Part of a small language model's weights.
Size: 15 layers, width 448, 7 heads of 64, MLP 2688 tanh GELU.
Architecture: LayerNorm before each block, biases, tied embeddings.
Training: a variant of Adam for these matrices, 6919 steps.
Each number is 500 + 25 x the weight over its row's rms, rounded and kept within 0 to 999. Layers, rows and columns count from 0. Numbers have three digits each. The size before them is the row's rms in percent of the matrix's.

# down: layer 6 MLP down (transposed), 2688x448, rms 0.0335, rows 665-777, columns 112-167
# up: layer 6 MLP up, 2688x448, rms 0.0373, rows 666-777, columns 112-167
down665 124:526488545499503499466519483493494470500506474488507480464462561504508487510555506527474500437495489500523513553476442502504488499489523505516446520526495462481498474521
up666 097:521509533494507489498492479486491530487497504498511522505502486465490485498494501517533473497531486512533475484511499523443499512510500471531513498509504532530502490484
down666 087:506515498514469503484505519552491531487512486521451500505516444483500424443490502544509555488496532513486480469444556524487496466496536508470496523491526497498453535502
up667 042:503514488515531517488475504502487477493507492485488488503513482483518461496451503486479517509497484534482534477488474470526468520442498486533503534489502479525492490492
down667 021:488432527538485485500478504517547506544519553494469534476499527456465524479498507490483488484546420464485439531507504526504520503530535488505443462499498515562537464519
up668 114:504532476493477502482481525505498513511462517487534535492530479502482504464469531516483457509501500538484465480545493514528481506517474540516523464491502525517486485488
down668 115:489468509476448491486483512471532509513530490463474510524483490529467503491494520526496499522457506486529498484537492489456456476506500490481513452482481492527507516532
up669 042:510454480445523480479533486508501515506451507527467499541476532515471441441490502541499483492500501511548450542489514519475530477470465513535509498497494513489524507480
down669 021:519441498534474479521490468479441491500488538514481522491520503507496500496488490485506519487485461482481538500535439501496506533527483513487463502522474487523526493548
up670 119:461501521502574501508520500485489521562479511480480477497500506494512489486467514506478474515493475535444498522447488524490473508529529538513483503449506539506483491483
down670 133:465482457492506516480495525538478500477513514545480498528553534467509514499521560533520495479521461518504513504508541522480501491458473483511467570520487519449544481524
up671 099:524507488470542548512482496498500496487489491462546471547473508498487483509505502537468497507419493523481492526537495509447494508477514484410504502505460471494509483511
down671 075:515529492534523505510518491484471503516540533471430499473503514529492522521537536469505517470492489459466516498508510499523510469530500497499497498543506528493516534495
up672 108:500498511492501558465476547476483488523467478523491465486492488452492510532492456590493525485484520499527496523529501533476510584478463476504482483501530501484496471452
down672 110:511518531490517504499494516471496507507462513517478520492533505492487566465519488485492496510547463480489537495487529477499521491451517499497500527511466489498511507527
up673 050:493520522485511539486501539522515501498474500523480510507470536494496529523547500530478511537470454519543484496496471491481511496542478463513535491529535479517509492488
down673 034:509481489510512500520515486490507511535503541511508519476494463486482473469439490466529480483545518484482506507505501510539481533489528511496505503486488487472497524475
up674 118:493486542498505551495532493492502493505472520519477546494527528499525519499492486500486488443458475515482476480498464530527504536498503499500519449457484501474479486536
down674 127:470519496477484499555450472490500501535546514504464441525491476491542486463479512472516493494528508537500491491503526490480524514527532543544484496492465517445487490473
up675 099:516515540509462503493540517466491501477479468501546486498450532468547495559510458461499473491486512517513500461535477506476500490476517456483519477488505451541525474535
down675 092:458462461515506491536481516504531467553484514468520477524534493509501533461524557486496506525520484485469503539509489497532474477506504483521467549507518495468518521525
up676 117:476504485499485496528493504421524498492493494570494525519474509491484493463488513469487484516486443543477533496498512510459464518505511531500504529458463503496515467486
down676 122:490538515508455508471491511496487505529517495465518505528492481497442538538495507502489522512502499472501495499555499516553494553531501464482473519514543520500519477488
up677 120:524475481523513506475508498484503535514455518482496520502492510502516513500492496500457518462504523512489466479489488528497479518472507465490527483502474497502512491513
down677 139:485514476481458474472469471476522501508535463501501478497511519522460532504529507503514518490467479499490482496479480503503506487494496513457529503474501535501517462493
up678 096:494497513494488508509498535486497519491515521494526494508498472488426495497473520538533507529514535514485518517520496470494510516519487478510483465484523466472513505472
down678 078:495522508531484530461494497502531527491479501503518504531498498526506535483429515486457496491518499465511497541433508502481472556481508537488537511565507465530459486512
up679 120:499535484494480547460500481483517480508490500527504511512519527499464507510515522482507477469522516516512497511491466495504524553470472491511496525498468519450501469486
down679 126:548491493493532522535526499524483502495544522473556511462436495508541500473512488466460475503505501498554528541488484538487492483498533480548487494476435512481474518490
up680 101:533492490537486500539492514477516510487486506509528456506459486516452484545500549530486491546469500480488505457482495508494495471521523529490477519498445491505527500509
down680 104:496503485501496523496480520543483514476504553515495520493547553488516548485490470473487538500485511529528470542487511509512495549514432507517483510478504562497490474455
up681 116:528496510506512575518473515505486525525472480498518514546502513505481492497503500527522526478487501504473466530514491539465509488471506507454467476436513483489497493524
down681 115:511516509482512546522483524515534475474509510500505512493545522553482493500535462495471483495514530498549456459517515456495533444505504557482527490538474512522516531471
up682 097:519512507520517512481514510488509497543506504516497524471483545481479486507512480491530511480495454476530488513499491544500488505472508520506452462518513487483547471484
down682 079:521507522480492494485463492459551495501503490488474492500524516469483498486447512542518518497498548460542525492469521473514537514502544478539522497499504541487497536496
up683 086:524499543507519484466502532487494517500494538532514504504503496488486467515516521433515525483534507489492480505486504480459478500490498470488497506532512482513568505568
down683 075:446515494493564506526515517496510481511505453513526511492487504525476493490465474527467475595484508556500528493462469534515503484534492565520525467505462487493485471517
up684 115:479513468486507537459458470511511505511482514515509525513503500464431446515509473468497451503531478514534502490516479508514486565522479514511557553525502487471506501480
down684 113:491505518503498450506508481463488500483475474501516483482509458479481500503501522504498501577488468494474496529482468533519499478488475486500488453515520476545501485462
up685 111:487514537482494528457528452575523493530485517487514486500502511548453497489456499495481525484482485481518502553461510448520520534510506473533456513486467512471468487533
down685 105:492494519498517526528505490471479484528535496502528518489460493462491510531521510519524473523519507512446491521510494533479488478525492449555509485455507499486508473475
up686 116:530509474496572508513525490492519527536464508565551545506516508499486518507462486473459513512462458499515500530500482519517456493486487471512476496491498491509512495452
down686 131:463480498522482533490474506506489495486495486481486525507527487466509518510468489555508470498482491465469438460511492521519538471469511520510537512537526490531499480470
up687 096:483497520520486532526461539500522493518494520466502506511516535548483471483488478468522511509525469505535510495520485466512510521504530487505463453531467475503491491428
down687 094:456492537525493468504488468503504519507504530484477488502516503484453511493518511512464502510470492510526535524535450469480488508502480499535532501466490498506513529551
up688 106:510495480481507505524472486513499515510488505522504499507483499527506490509457495495486438518453415521457509544514502522539494491500531492530507509514486515497531497546
down688 122:494499526526521518492484539527510484516509547517520503497480470481484482501520502536518540502542528476526489486447523509508502478494488516474464501488506501444526489499
up689 106:445499495502500528491488484518504474500450489500499451462527529539491459511494502515497520512494528488513520480540476486491506478481537514492513487508478474475536482459
down689 101:531485516527494513524508481482468479520531478513472457493500528514507506522478548476492457490496533472527499518489529499482483496485465527522477508536528485450524464528
up690 122:545532509506512488480507519529499490509501525500535509567497519493513532483513515501462485471477522570498481500523494456487524562477453484470493491533474456453481499499
down690 134:464472501541518529477498485484472517522485522506480520506497516470541479542524548456495493502464467541529525483487522449508517478484495472472507513493549513506548471538
up691 105:494494502489512512483520505473520503501490491530505534511505516480491507458486486485486471490435467499514487522486488528529515520504490483501518502502494504473511455535
down691 094:500530505500507481496543466500526487467466487463460514513580528487511483486463517495500509504541519513488489513507504478543542467488511486521505532462523485546518507468
up692 118:543549473508508473441478494499533541500509509522505442481500528530466454500496513446473523474497475513533512473520494516511498529502414495504475489511507512487486486434
down692 125:530468509472472510489545548493512525495490506465498456486504503499451484503538518481513500529458510495515442517496498521502495483553497458518491548478488488544522495521
up693 089:502495540524541499481511473443511506481489540525520469462481497502509488517501490442500490470489527507539501483527463515500509489509453478536441538516491530498500487461
down693 073:478484470525485522463539482509508496505497490465525513511507477506512497531488520499492506521560535562495511533506506501513523490484525536537490480453488461491499503478
up694 115:490524547498496502528520491490562477510515492516489486509484500482529498480506467528486517517491513522503480529568464483450467516505470514494525471504547491470487475493
down694 122:491460470475497442495518499512497527464540512518490516504526490518505496481454511523471445489462486481520517509488454499492522436499493493523457449514496507513513502529
up695 039:548525526559471508514478493482502540531528481500498516457533462490477513505447534493498504497490495495563489463518511474521508483500509526506533491517525487478509480516
down695 018:466474503467523518472493469485527517517522494490509494535475488492523463487563481437507435493512504504520519529494506537516510495542487501497509509494492516503523484491
up696 093:494505508521494544489489505486508462534494479579480509505537505531467528520512450466491534521512523504528467500470495518478486527479494480507482464483506484547513456474
down696 073:533515502508540485486522522483494510501520547481491536465517510467556494521511533454490482454519504509502506474491492543568550510519519519484485472470540502441537481495
up697 122:493524497540510522447483456452492500531509509512550501491481495482482555495530512455478545479532521511522461489483545517474526506477484505474496474488519508474543494480
down697 117:494473477519516502504491473506508495487527492486488538531452503481497472534479488476497524518471467539526533537479481486496498513519528544492501525497508544520488503506
up698 092:528484520538486491495477482494489518534495493531512558523460533479475472472529519479464489453496506499475514471496468495503511531517467467518526473524497514534525515511
down698 078:453489525518515476506519523457503442494498516463448508489546478508527531510471516516536532518513465516484479478509521518502492496510498562469481501489501541536494515525
up699 109:507518566490482522507534449462530483501509518509500486483489517528491483532519463496492514509465491504487476482527475497477463498482519480471500495507494513505486487458
down699 103:453501496477553511495512522440460495494496526479520514495529530518512516535527510547532494515468541437499501508527498499485521484458507470517513504511500509509479525458
up700 044:501563482505515497506512489479489504484531549502522528559467534495523524519499476521518437526492481468521479492465516471493501479519452548517501526454483466526504488527
down700 021:507517519519511482488449502547530495519451468487535484437513476504486481494516516509489538521508504518477475555537459532493479535511490491509548458514516498453506559481
up701 047:486515470506507495514495496508497461507464503518488528523470484491509557493500521469462489535473485490460472513490523508490512492489495467493474516535513474491531462465
down701 028:501497506485522482521488486483464543509512512521500473449550506497485491472523466525553527472522482480515503494510475518529501531473495502522527469485491481509500518508
up702 044:495524477541503530503505467456500502544498478494501496539484472491504490535522440526508504480505496523511477500510456485547491498527442525496501483539513533525478497480
down702 025:513464520503494474526494488508504492460510521527458502448516538515460521454443503423501520481516488488451512502486520555475543529483502482500508492499470491449521520505
up703 108:527497493500481495482541478458509525477490493510514508493522521531475493509517520485513502524480482484487498444504511492480474479551449483516449500547499518490525516512
down703 110:537516458478480492529488506466538512510519524514470488484505502512520501514507515482524509505542468435480510482477496472494492498480515507517495509524551528494503520461
up704 136:453517511491515485449487498558540501511496526539485533520524517464538496492436532495518540489523494591516504535477479468504516499489491496490500512434462521497483517489
down704 141:489510493530494491548483513444493498506516504482481510497479492515476529487544541478495464435537550441457498465515514504455511521509463493551436482496479472509512501470
up705 116:483489545537514484478485452479509519555469477563516447492476497518462512502478523506460482445493480497464432529489505491454448506494526482520516464499489485509521482500
down705 120:485495512504475486494451523510524538440520553464492463532515518499526517462535482516555497523472547498537516500506516497483532522494491520525515485485515461489489515560
up706 092:504549512499484560465483488485500496481517516507517502526481474522482538451498520527451517510482425525486537503536521509461514516495472512514478488500453519460471527484
down706 097:507480501494484503510514482514462457522487570504461505510519491434493453540530533500557483488532537510534491490556513466505464476518473521494479505490537540551486485471
up707 037:524509499427490528554495501514450537496534517487498505516533475493499489550509527493484489506458493480490480483535490474517502498516500482531497504500502478514495517459
down707 017:495498514508524481511507487501531478539495508510483515480517487473479525474492476522492550518488467492482483557498562558525503505517503478487485481533462520465488540500
up708 070:555502509538496483457487545560521469504488496498509485498535491506510490529528487479495503448529528493516515515504487512523469497507497475491514487525500522501504514507
down708 054:517486486474490498549542470410492505502472490524470486509460484466485535426493472473506462519447458482471502488520491477481507490495510539508455502485471476536518490500
up709 113:503507531492524474467497502532497517516483515520572513501523487517495513491479551467515503468503458527498410490503479546502479495526458503502513496517518462505506506537
down709 114:549510504512506514480532474486526444486494535486461481495534531487522465485424506545502531501507530501499508496542555495443508523449500521537517499493495485519495512530
up710 076:537498517507492472506493493475504523489504494554509564492487504502450458504503484500555502520521518481503501471481533497518517510476517478542505460508468463457498499495
down710 062:422527499486495509513531494494471485510492484513495488514508484488499535499482430518463491544482473488527520485539468493476487502494489506487494508466479514501488495498
up711 121:519505519488480467452484494527501497524446528495506526532519480509518498509451466509486496484469494495519511484502499483506522529483482500501516467500508502484455501519
down711 130:496505484491449467506501509466525528498522477529509479465482496479437536541500507525431494474530477501459504515510505504490466505470482514478499484491471492444525510473
up712 063:520472493473512512512506492506512511501481478477521528485514534481507512459476489458459478528491464470486518532526499511467489487490461529532523467466480497521497485461
down712 050:499482508498491490470464466504513466497560521505493499529496468506484467518505459529524500513510512518532470501468494492484500517542521442484501502507509498470541529503
up713 051:529480518482489517499490485511508443517498509499456540491512548504546461522462526475481518480464528461500500517518539449518482534477477505551536523540500506508453515470
down713 035:458523475500472500509478498511505558489498502508506470492506446513458506486532504518500516495515492525485466549490468529517504450512520482475484483440497491483570485488
up714 129:513484512524492475464513484505500525513497513539505473487510515524536498491499511466520520473477483492504485483476507557497431504465488476518511534492497498510501481496
down714 143:492493454500475526532497535511448537467484499503500531485523504486498504487485492459502470561482512465511531477517510477472529542505478501520482482474505503550510513500
up715 114:500515544515540525483477481464506514521467502486519479488500501482506478483498466504488475497487496517529471530511509557510479526507507485513467484523516478489482465514
down715 112:509516517524488503466522532517483517494526552482478521508528493501497509496510516486478510497505536460476491504500530472491505495499516487548503521490503508517510505555
up716 106:460538511495486516499544448495503506488513576493517470549498525503514487501474496475524540506470471511518523541490446515491512517527502529507492548508495468492432476514
down716 098:534551512504532510514477526496516493493497513539466527446499479499508509476525520535495500461531540562461499551513511534504498500528519491501506482501488515491496563482
up717 099:516507527498517482486483530521529522478472524466543499461459481518530583503520542435520518468494500506503515476514494525493515520526473473512533465477505473488502509472
down717 100:498484453518515504502546455520507454511497492508499514547517493498476470487513467510496462504496526527478485492465488455468513457490517468526509528503501534526524471482
up718 076:492529512495490533506480475490494543518523495517477514516516531452548455452479509521501517510518508494534442489519500557483450516476499466502498494504507511493531490521
down718 059:522480506457484485506523504484499434459484472503562482448477470505488522538496538507510462483476486488500526530480473511501522451481506494518554467495483506485509503451
up719 090:532518559470503483491503525496500486532496515520511503531496531519488525537530465487509550480472521527523476517469513515471474494505506496535490473490515504495532516514
down719 067:502494478439496521475498484489476487525503472503516490479473492505492490541473463494488448548524496523516502493506510516499490523467508536464513545512491510476493430462
up720 113:486538539499479468511522505504508455502512530506489476513546509486493533565542513509540516480513517546501459456534496542479491495455511449530511471499513527520518505504
down720 111:473501513486534561494522477562471499474466496514516470559476458509500470486500503520534489473465487466490508504466457541457517480554482516446552517530461483485492549542
up721 120:498536463483519504496523529501530503489492501467514515492510514501472511545497566524556481521490521518518504508528462505491448491498461498515450496483481466509443478468
down721 129:491476508488473434512460497528490484512527517526479435472528512498470466494527482511533479492496497514459499476515523491471512484507548481526526464453469511479547479481
up722 102:462500497513519501487468499509503519489489469492477498470489552484488496464509519524476447507499480524485522451480506508513512459499518516481508430507517497525507483522
down722 091:503494487520511502474511500488476531515530545495513487495529493531510511517495519513561572543487513516553466504521528457510500503497455478492543503492552479503448546517
up723 104:497517498503502541491496489516518492519500476489513503515498516510502556518477500482469528544486459501502480487525459496488510523485475531457474516527475498477524483520
down723 101:509511524539464525469455515531542512520464475489486492464462489496520424514475541502542476466545515558490514460490486509492546490492522499560511486520504500494487544474
up724 069:463507490505498480548505504534520516477490498524476508549457551456552480526483498493481498463458490496510490522479474471498493505497453573516548512532519518513525507514
down724 050:560463494531476526470488444472510513489515506516530505446520499508464489497493440494505514529513466526478495518517485493516511507495532419522484477476500502463506520474
up725 043:480495531531575501498545530501496513488478465508482472512480559517468465489504509524532517541494521479487479506469538528532509511513480480522502494480503486474479473495
down725 023:547475463527482516486467484518484463516527481518546548508482458465516517491450504493484486503507477516494519479534450499462473463500535531482514522524483452487508531469
up726 109:563484497504524487510499481487523479528441537510559487495466495493443489536476524492459460501480467483480481528473529483476482475472490482522528497481471500481515474495
down726 120:491514441493489531473475509499517486494528503520460479526558498489521500498533514544518481479526551554506493498510495488480517482530489492487495536478501493446511530498
up727 091:535503460489509497489533519453492482524521454536506546522519503487509492475519486504495475518499484507493478494550476509471508519494530485476534515476514459513507458494
down727 088:522496478532491499523514520523542462448554519469457520492534501497495520473475492496510496476504494517500529513455569488481461483511509511520490502531504525523475565508
up728 042:475528486534484501476485483500507478476476479507499462530501506483486511504534499520495517522524504489469470517471524466420535466519466524442488515517526472496508461480
down728 024:528475500482536485486522508505528545512515477500561505496501524497527481500509534501515441533479544494500513504544465499532471526473517533519517476523503482516490517531
up729 102:488542497504501539503512498457474461487488492491488438542479502482471513546512536519523491520484488470536468505531488519496488459467503444463515505516500453456549490503
down729 092:495486497490470518501518500481507529540475464488450489482513537471463480470509518469504483499522475535523527531444541458488478518504503544499508508508475488477531540500
up730 037:444496494563517506518479526505473469514510533499475479484440510499478475464472504488508494482509509536483515479513484491482513512494496482525485490491482468507517480496
down730 016:503502496501509471521515492524479540459505513492509482534544507499519499463544494466503512509526506485506456520498455528502510503494501527468499488512511477477518494502
up731 038:483518523475495513479475503503483527501464508529541473504507501499470484522464530501513488488517507490491491483467468569528505488488466474538472491467530503505446455503
down731 018:518462505511504492521526531480501489481532523489465526509479460503528502488530491461510503522476548460433529562548518482494516492474508517480513511515471454480512521471
up732 099:476501524476501512520475501493498464532491507501507519498509472479497513474471505493483498477456499487485507541505527493495470496494494482475499528486510487501521475493
down732 085:484534495481525518535517508479454529523548525476539464502459459504502481508541510545533491513519471496512488514484484489467504485476478496484485487498535515486532514519
up733 113:517495468502523522479523462535535499503519492538522451474470521528484493467505473506444495558469474486500513470508489491499487501520496509507462532512500501502509453518
down733 129:527514504494487489493524513510509483488525542544514507505445513500538474532510518474486496509505516515519431533496485476482472494492511437525502534536516520500467506485
up734 101:536479512493556506495518491473510516537481514553550486532488492497529510509453524531465532526449444515472482504499484526476473510498482496499472505489479492470487504526
down734 116:486522493507491507440481505501528463487497494466450503527533497504442458507517519465486518525525524486519488548488506491529512478480457484480525513458498484498473535483
up735 124:529493547516503478495498485498506519513494511487485536520511508538482538533493505505508523516493507516506489532547499499470492590486472444527473519468469525517484479493
down735 132:465468466514506497519469461481479484480485497538514482535523480476435534472427557470471507531520499539496491490491501499498496527524464527488449515503518532470454501500
up736 091:487515463528516477498507526485506472514523519542520527534520510493515487543493494519501470475494485474495556444498464528509550472456498511489503523456477506523480494519
down736 090:521503462517490468529520503496513486460505475462516480548525542543540501532508471546457466480537515451449495481485508476536500477494506515497491482510540483482467488514
up737 125:472513504524492555475483466462518471524495513515468501523518511547517527511505504517502518502465491519491478502485462553481497494504476497528493490505495512502495480502
down737 138:476466494512486485461496549493505519537479528498448493527481527502506473517448520534501446490497466499506499540517543485500498517486507476477530495487459449529526545500
up738 041:499512521530475547514548493507497502497528488468512521522512508514490479542498485498529504508502505487472484474538519524499494559455488501489518508486551561505493452537
down738 023:536517487504511457475476492513506500524522494514510490495510490475506549443504536490478494497516490506485518520474483530484496455511501516508480532503466461474538524471
up739 098:502518513519528503473488488462481497518481515502519480503496501493500553497517447513452487490548487531496510506517502489486523488459503448452527460527557499466478523478
down739 092:538501476515513514506486527528483490458520471496487541531496491520478471496494547535523526467515499490505473521448492487452503506477463490466434518493461482531518510493
up740 042:498488500497509470502457487492524544526483557516498543474489479456493509438527477540465555459523502551496495510499507482496475496490471532556520542466471513464494526499
down740 025:512493529514464505510519499477460483507490525500466469520533536540487477514486540457541487530501472430519444505491479516482524571515485494464469451539506500509523465494
up741 091:508495500515520548503503444493497475518502481518482463523495512506535495517501490500461484512528522497520432497526467483472497535470506490486511488510531455443490508526
down741 075:489496508498471456477506489515493511435520558493544517433521550500515504474418562517511499504521490477502555475518466485522514486561544491512470460514529521516510499496
up742 075:485496480507508529472509527492521514499494527506517474488447509484452524488460490488467503522516477505505495501525514518482445512540471493503497561449513522485497504510
down742 058:511509444546526528499518499520484495447538462493469507486503496510472525471502524480521488491501510495513498504529488493563464483494491489517480477474492461495516498505
up743 127:510492544515501525484537475462514506513499481498471485508476495475471488511517496539505522476525498505518513476502514511446502510493462505481495527472498521475479479448
down743 135:493485471492549503505519484526459523521463467506490462463490447531489541476527439503500513491464524499504466548470548566501518481538514483538492509464520507481518526549
up744 107:517532500504502510520509480498502526490507527499481548509541524499522532484508522566508516515505475519508511473494511501480523546519498483521440488500519518464518516494
down744 126:539516545518511506456510534480513547541478492504486442534445494504486478524494472463480531503499495509519517545520513506489473478479496472503538489474517513502491502475
up745 111:517547485532503536493451507499519493487451474474500523502541529513430502519452470487513505509495514555515478479475518476491507518440559504504521454525517517440512490490
down745 126:493477546530531483518509527498507477477446551543511500508491484502554519520539507483487465536491463458490491526510534499487514506528449518538487459509479499551512528503
up746 122:475492534519520485513495466485532521511467530528494472492581501443499467499500468519513518482474542463488467485514462529505513495491470497514482491477530485484503464495
down746 136:515475496462549562520489545487513497491509517511504464497512484475497487497515506453525491483510469486475503501482506509458475487528518511504526561528530489493477552504
up747 116:441527506501517565450451455520508476528476493468490531511485508524434509487502472525497459531469505527527483479518522521492503524487492479489500489471494462487507472463
down747 115:505455470523477517462530504513520501522513498518506466502496522503470475500480506479488503464498496536515507518481521543496447524513504491525476533505518493510483517491
up748 111:489532553518489501493463505533483534516490534492462549488527515510550503486515551518503494482524509524499429518531482498495488539463496459515501493446472495471489508478
down748 107:476500492490509478496465450489496500519493480518500485478518484456482472498517542473485553496527476499513477512483490483484534485508542498489477467469530498499516476476
up749 094:487506492495498522496512504501488497490526504508522511511423501510527472448497477529495496459490502518503517480465501523495511472508488466485488509490492515480510451503
down749 085:524530511530504486494522457473516488507490493507495527523482516496520526480504527495487511526509517519487477529505515525529498522537509524496506523485492508508475493483
up750 036:483548493478481497499528501500550493514472464495464468548498514529490520486494490528536489497513457500520476499511506495501507518480466447513525512503518488509559518484
down750 017:508467500489505486479508500467482543475508510524551525500514492499557504518458525471547510474478508538506526537500531530488488507533526515474461479523504515500473477475
up751 106:529513512499501501490451491476493514508506471516450515499530549489488456479453503565502493535465464484520469494496478504465494504449447471496557494523513493450487477523
down751 115:461505534497465455487491501529475509530517474462500508481498447542504490518535512491540544487534485461498488479488504488483507521493543511488484482453481475523467521424
up752 111:520518514488501509480530527532500451515499520505468499502489508502506529509503492509517460474493509476486429512508512460478487490449445467501526454522529529492487505474
down752 118:453539533522504510470490465497491515493531481504506522517439455546498451542520506499478531499509518565505535471522463494484477513516514471504497521488508477480490512479
up753 126:466554536504497527488505487491491522492517500484482504531514492523476512513517507460490552522525551534483460535540486476458501523467464471502554496485488468522483502484
down753 138:511489468503498500476473489505459495519504515481494482490494463499480482503524538534476511531538520512459496451478485533564469509545477475513495527501480479554524522467
up754 035:508467489492516528465486514525460512506570489555481461515493494487526461521520534506548523543482525489503474483490506474508498506508481496453499502531470545482472489483
down754 015:519465494493456491489516535468509477529481498549547494485504488519508562484554444511477469507508481510546511486501450556515504474501507480532512516516497502512513491526
up755 115:506513530516520520498508524452493492517494517500501455491520512526508481502478441496521456476472503499489482474505496511474453507527512454458488487513489502489497455487
down755 098:498476472505566469494509476470497462517509453538504507485498491503494517504488524472480495500526500458483470507497485512515491513495486490463479540494531515499529495520
up756 120:483518520510494512518481517451519441492497524551476557501523523506512497498492456523528492507469512522539468510483459554507476502424456502487504484476531516484487495484
down756 143:536519515519486494557490553464539525504485499490484501473490490503535545461509494505496508486513534505502487487554516474492470475464477510479478501475418497510506453482
up757 093:470501521494508475514507430469490455532490511511467549483487499482529535479503541470481448474475476516458512485520474479509486501480488485448520516489513512542509476497
down757 082:525504520532479494507520478467500515447492550514540462512477488502491435561518495510516488469530514449494470505526501528480500473465458518505485484509517467464467478471
up758 046:515501458484563524531520506481497491543528565509535530481525503521539473546482541505509494517451513536486507496518481521499497482460492554551489488512525486500447463495
down758 027:506457512494455498488492506547499485499510490511424502531470482490478543449477489490486528468538465505478526502491562483482526507504496441485493509496487523489547535490
up759 103:525502482495533482533487482505515451521480474476496506521450503410492503500543553477489475509490502492468493447473474528480463495473483523491564473481518512535496499499
down759 114:472533502508480510495505526494529524479505517501492524490516463524477493499512514470500530477518515545528500501548464487487530509491497486499439511493495556453504501480
up760 108:494490493512520503481488478422503485525497508486500498460501519541498447586522471481496483531462497497526544512528454477504496478484474489500479501515524492510465473508
down760 119:483486488496513440480527490503472514502498497521442510515512487453529474466511535516511468487505515475501460497489537484506515480530509536522488533471486500504485488520
up761 117:509518496484508490499560491502518462494472474497460494491495516487522531492489519520451464534498502494478473489519454493484517494501444498537506515513509454502491479525
down761 122:507534498502510479465513508493473482510478477514533488499539526507485478544520492461509459511480509469496500496522489484487518479498505516435497504457514516502465506488
up762 119:513500532520503505485533489463495534517494498504533505447493497479509479551484500488531509460530526513529535483527506463495494515498488481461480517488515520519513478452
down762 124:516473502514485493500513490535462487482474528546478533534496503493515511478525556505529500511533509513502484510484466437507492528463454528561510497472470497493510515520
up763 126:532509470502504536438485529431511459497468532498479487489527523484462471556505469527489505496494524522499528517535541508520480511471460536493494456480465544488546477452
down763 135:492500505502481471468536519511502493466486512503536484484492528503483530511451479554473483533530489512516521523456497523506523474524520501494529492512513447476534508506
up764 113:496509541528529479465470495489492456500507491506497526499529542531432481534523565484513509493503490499489497488489516504507487480465516492484524463494496536464505478488
down764 119:553506492484485499519521489509540492528498502508511479520512517505494498501465482499495490537481476499504513521529422469500493469525505545487439517556512473483471487500
up765 095:480512519484503476444513479449497504487474561500500560492481508468473520533522521514508495495463507514504533498526504505493502470507460491507504514526480498537551489474
down765 095:488447509477478488507510478464476495481512526496491488515487503514471469513534503495539502492551519505481537524477512478483539477556457483504501497498512484475483528507
up766 111:562484484520526499480507488495491461546452497493510540519502495496511530478465496454450483522459449467488494484473476532500475487440511506492468515469481524496485490520
down766 122:505483494513507503542489527446494498514514522537504502528478499457506479491521490508499507452543539477553500528521492491476515498530492496449509508516537521483503511514
up767 037:494487465485496485505527488514482512508512488514483517473513473506492512512527452520467447469523540488541484498524496492496502456486458458537523511502486484460518467512
down767 017:535521503485493496482466457494516541490556487512505520537504522493483500512432549491543501532484478470492491466484531513512505502506534525495491450486484454513531532478
up768 122:525496509517516477478504491476512484529493499535491493510514509492444511466505467500494464557513483495482484491530502496481465503473462542529475549518527472482509479499
down768 132:446483462495499558401470527495464496490474558506497483509444518525536504546521488488469536480500534483516549531430503462446481480515513473465486528492531537470514505519
up769 109:490502509473511531514531450495509497504489531536563502517473495491536529448452503493455525506485454525498520521492460478481462453512485521530460536462490485504530519550
down769 106:510546466523493560499469482450507536482470550500467502487515522502468444469529461508535470512523518541471472466533515501524492495482503486532530467512493502525456496473
up770 121:508533534483501519523499506473482495492483511527481523531494487526470496508518501520532492515503512503454439474523446513518503506526508526505512460507510503460492509476
down770 122:486483509514498487495530501464512491478498498507526459459496438502533505500549492522505454473465508501496527480498499504472496485512477512538501474528503491569517515548
up771 120:506504527508517541538508532482485529494516510504477512517506496497499463460524496509467532534508514548494450508508497524479477563474499519457439487451478456478535486508
down771 127:491479500507517479479512483508504479519487434489503507455468511472531491506456478477517503498494509484488517511531503470504498475508479522517507514483492530516463498487
up772 113:537506488494518535501485483505511463539484524526496482491502480488515484453520498443497516497425500496511549519468499549521470505516494503514530479481487479500515474508
down772 106:491514506524509463493499473507487511485509514462477539506499499449488502494490478498492488469509497498515525491525511485512456533490504484459486537463509524529484512553
up773 062:478512565529516478499533515480522503502496518516488486542490506473531486537448499525493531524542526518486447508477503508515482460507521495492484508525511526491487478490
down773 047:497511433508515506507471496512495524532510514498519510487489481519442516486502495461496482500437498450501506507485531522536533495483483520509512510481489488500513527497
up774 103:495499559511481487542536496470478494528520478516512493488480546491470507514477547486483507530492541486462467519475485505455493447458507506491538495480464508475452466521
down774 099:497476482487522518500507523501507561514491547518504483523539501497526500470499443473507468461475495505475500507518525513515492518491485489485477514514514482455518535456
up775 120:504512522477516524483531498482539486492491478541489494539523557519441501474535484540531502522507513507481533457489485461467531502519489502508503488483515527492469491460
down775 134:470522484516462509449510503515498525455508515497482496518548505498504523458459527565539481481477521559502506467496453514553512497513459551476526475504518497535507521466
up776 035:515461460484529484488489490485492528516502480515459475528503525459508526489527462542494532516537493520512516504524506514497539492467469543502537491530499521482510455513
down776 017:539471492494459507466520484487544487461558520506522483495457497520490500511495522457556482524517509477510505464501514505436478532504509462491498489515472479511483530528
up777 108:476507512504534514482532446468501528503498493493512503500474494507482529492473533563507540521494521494430479498518518472506471527481461505507483489529490474507517479488
down777 121:532525523518463471488458481452524541499489506494450494522502477516538515491507484495513483435547562491510544493511505531510487518481498514494517466499526513497493512539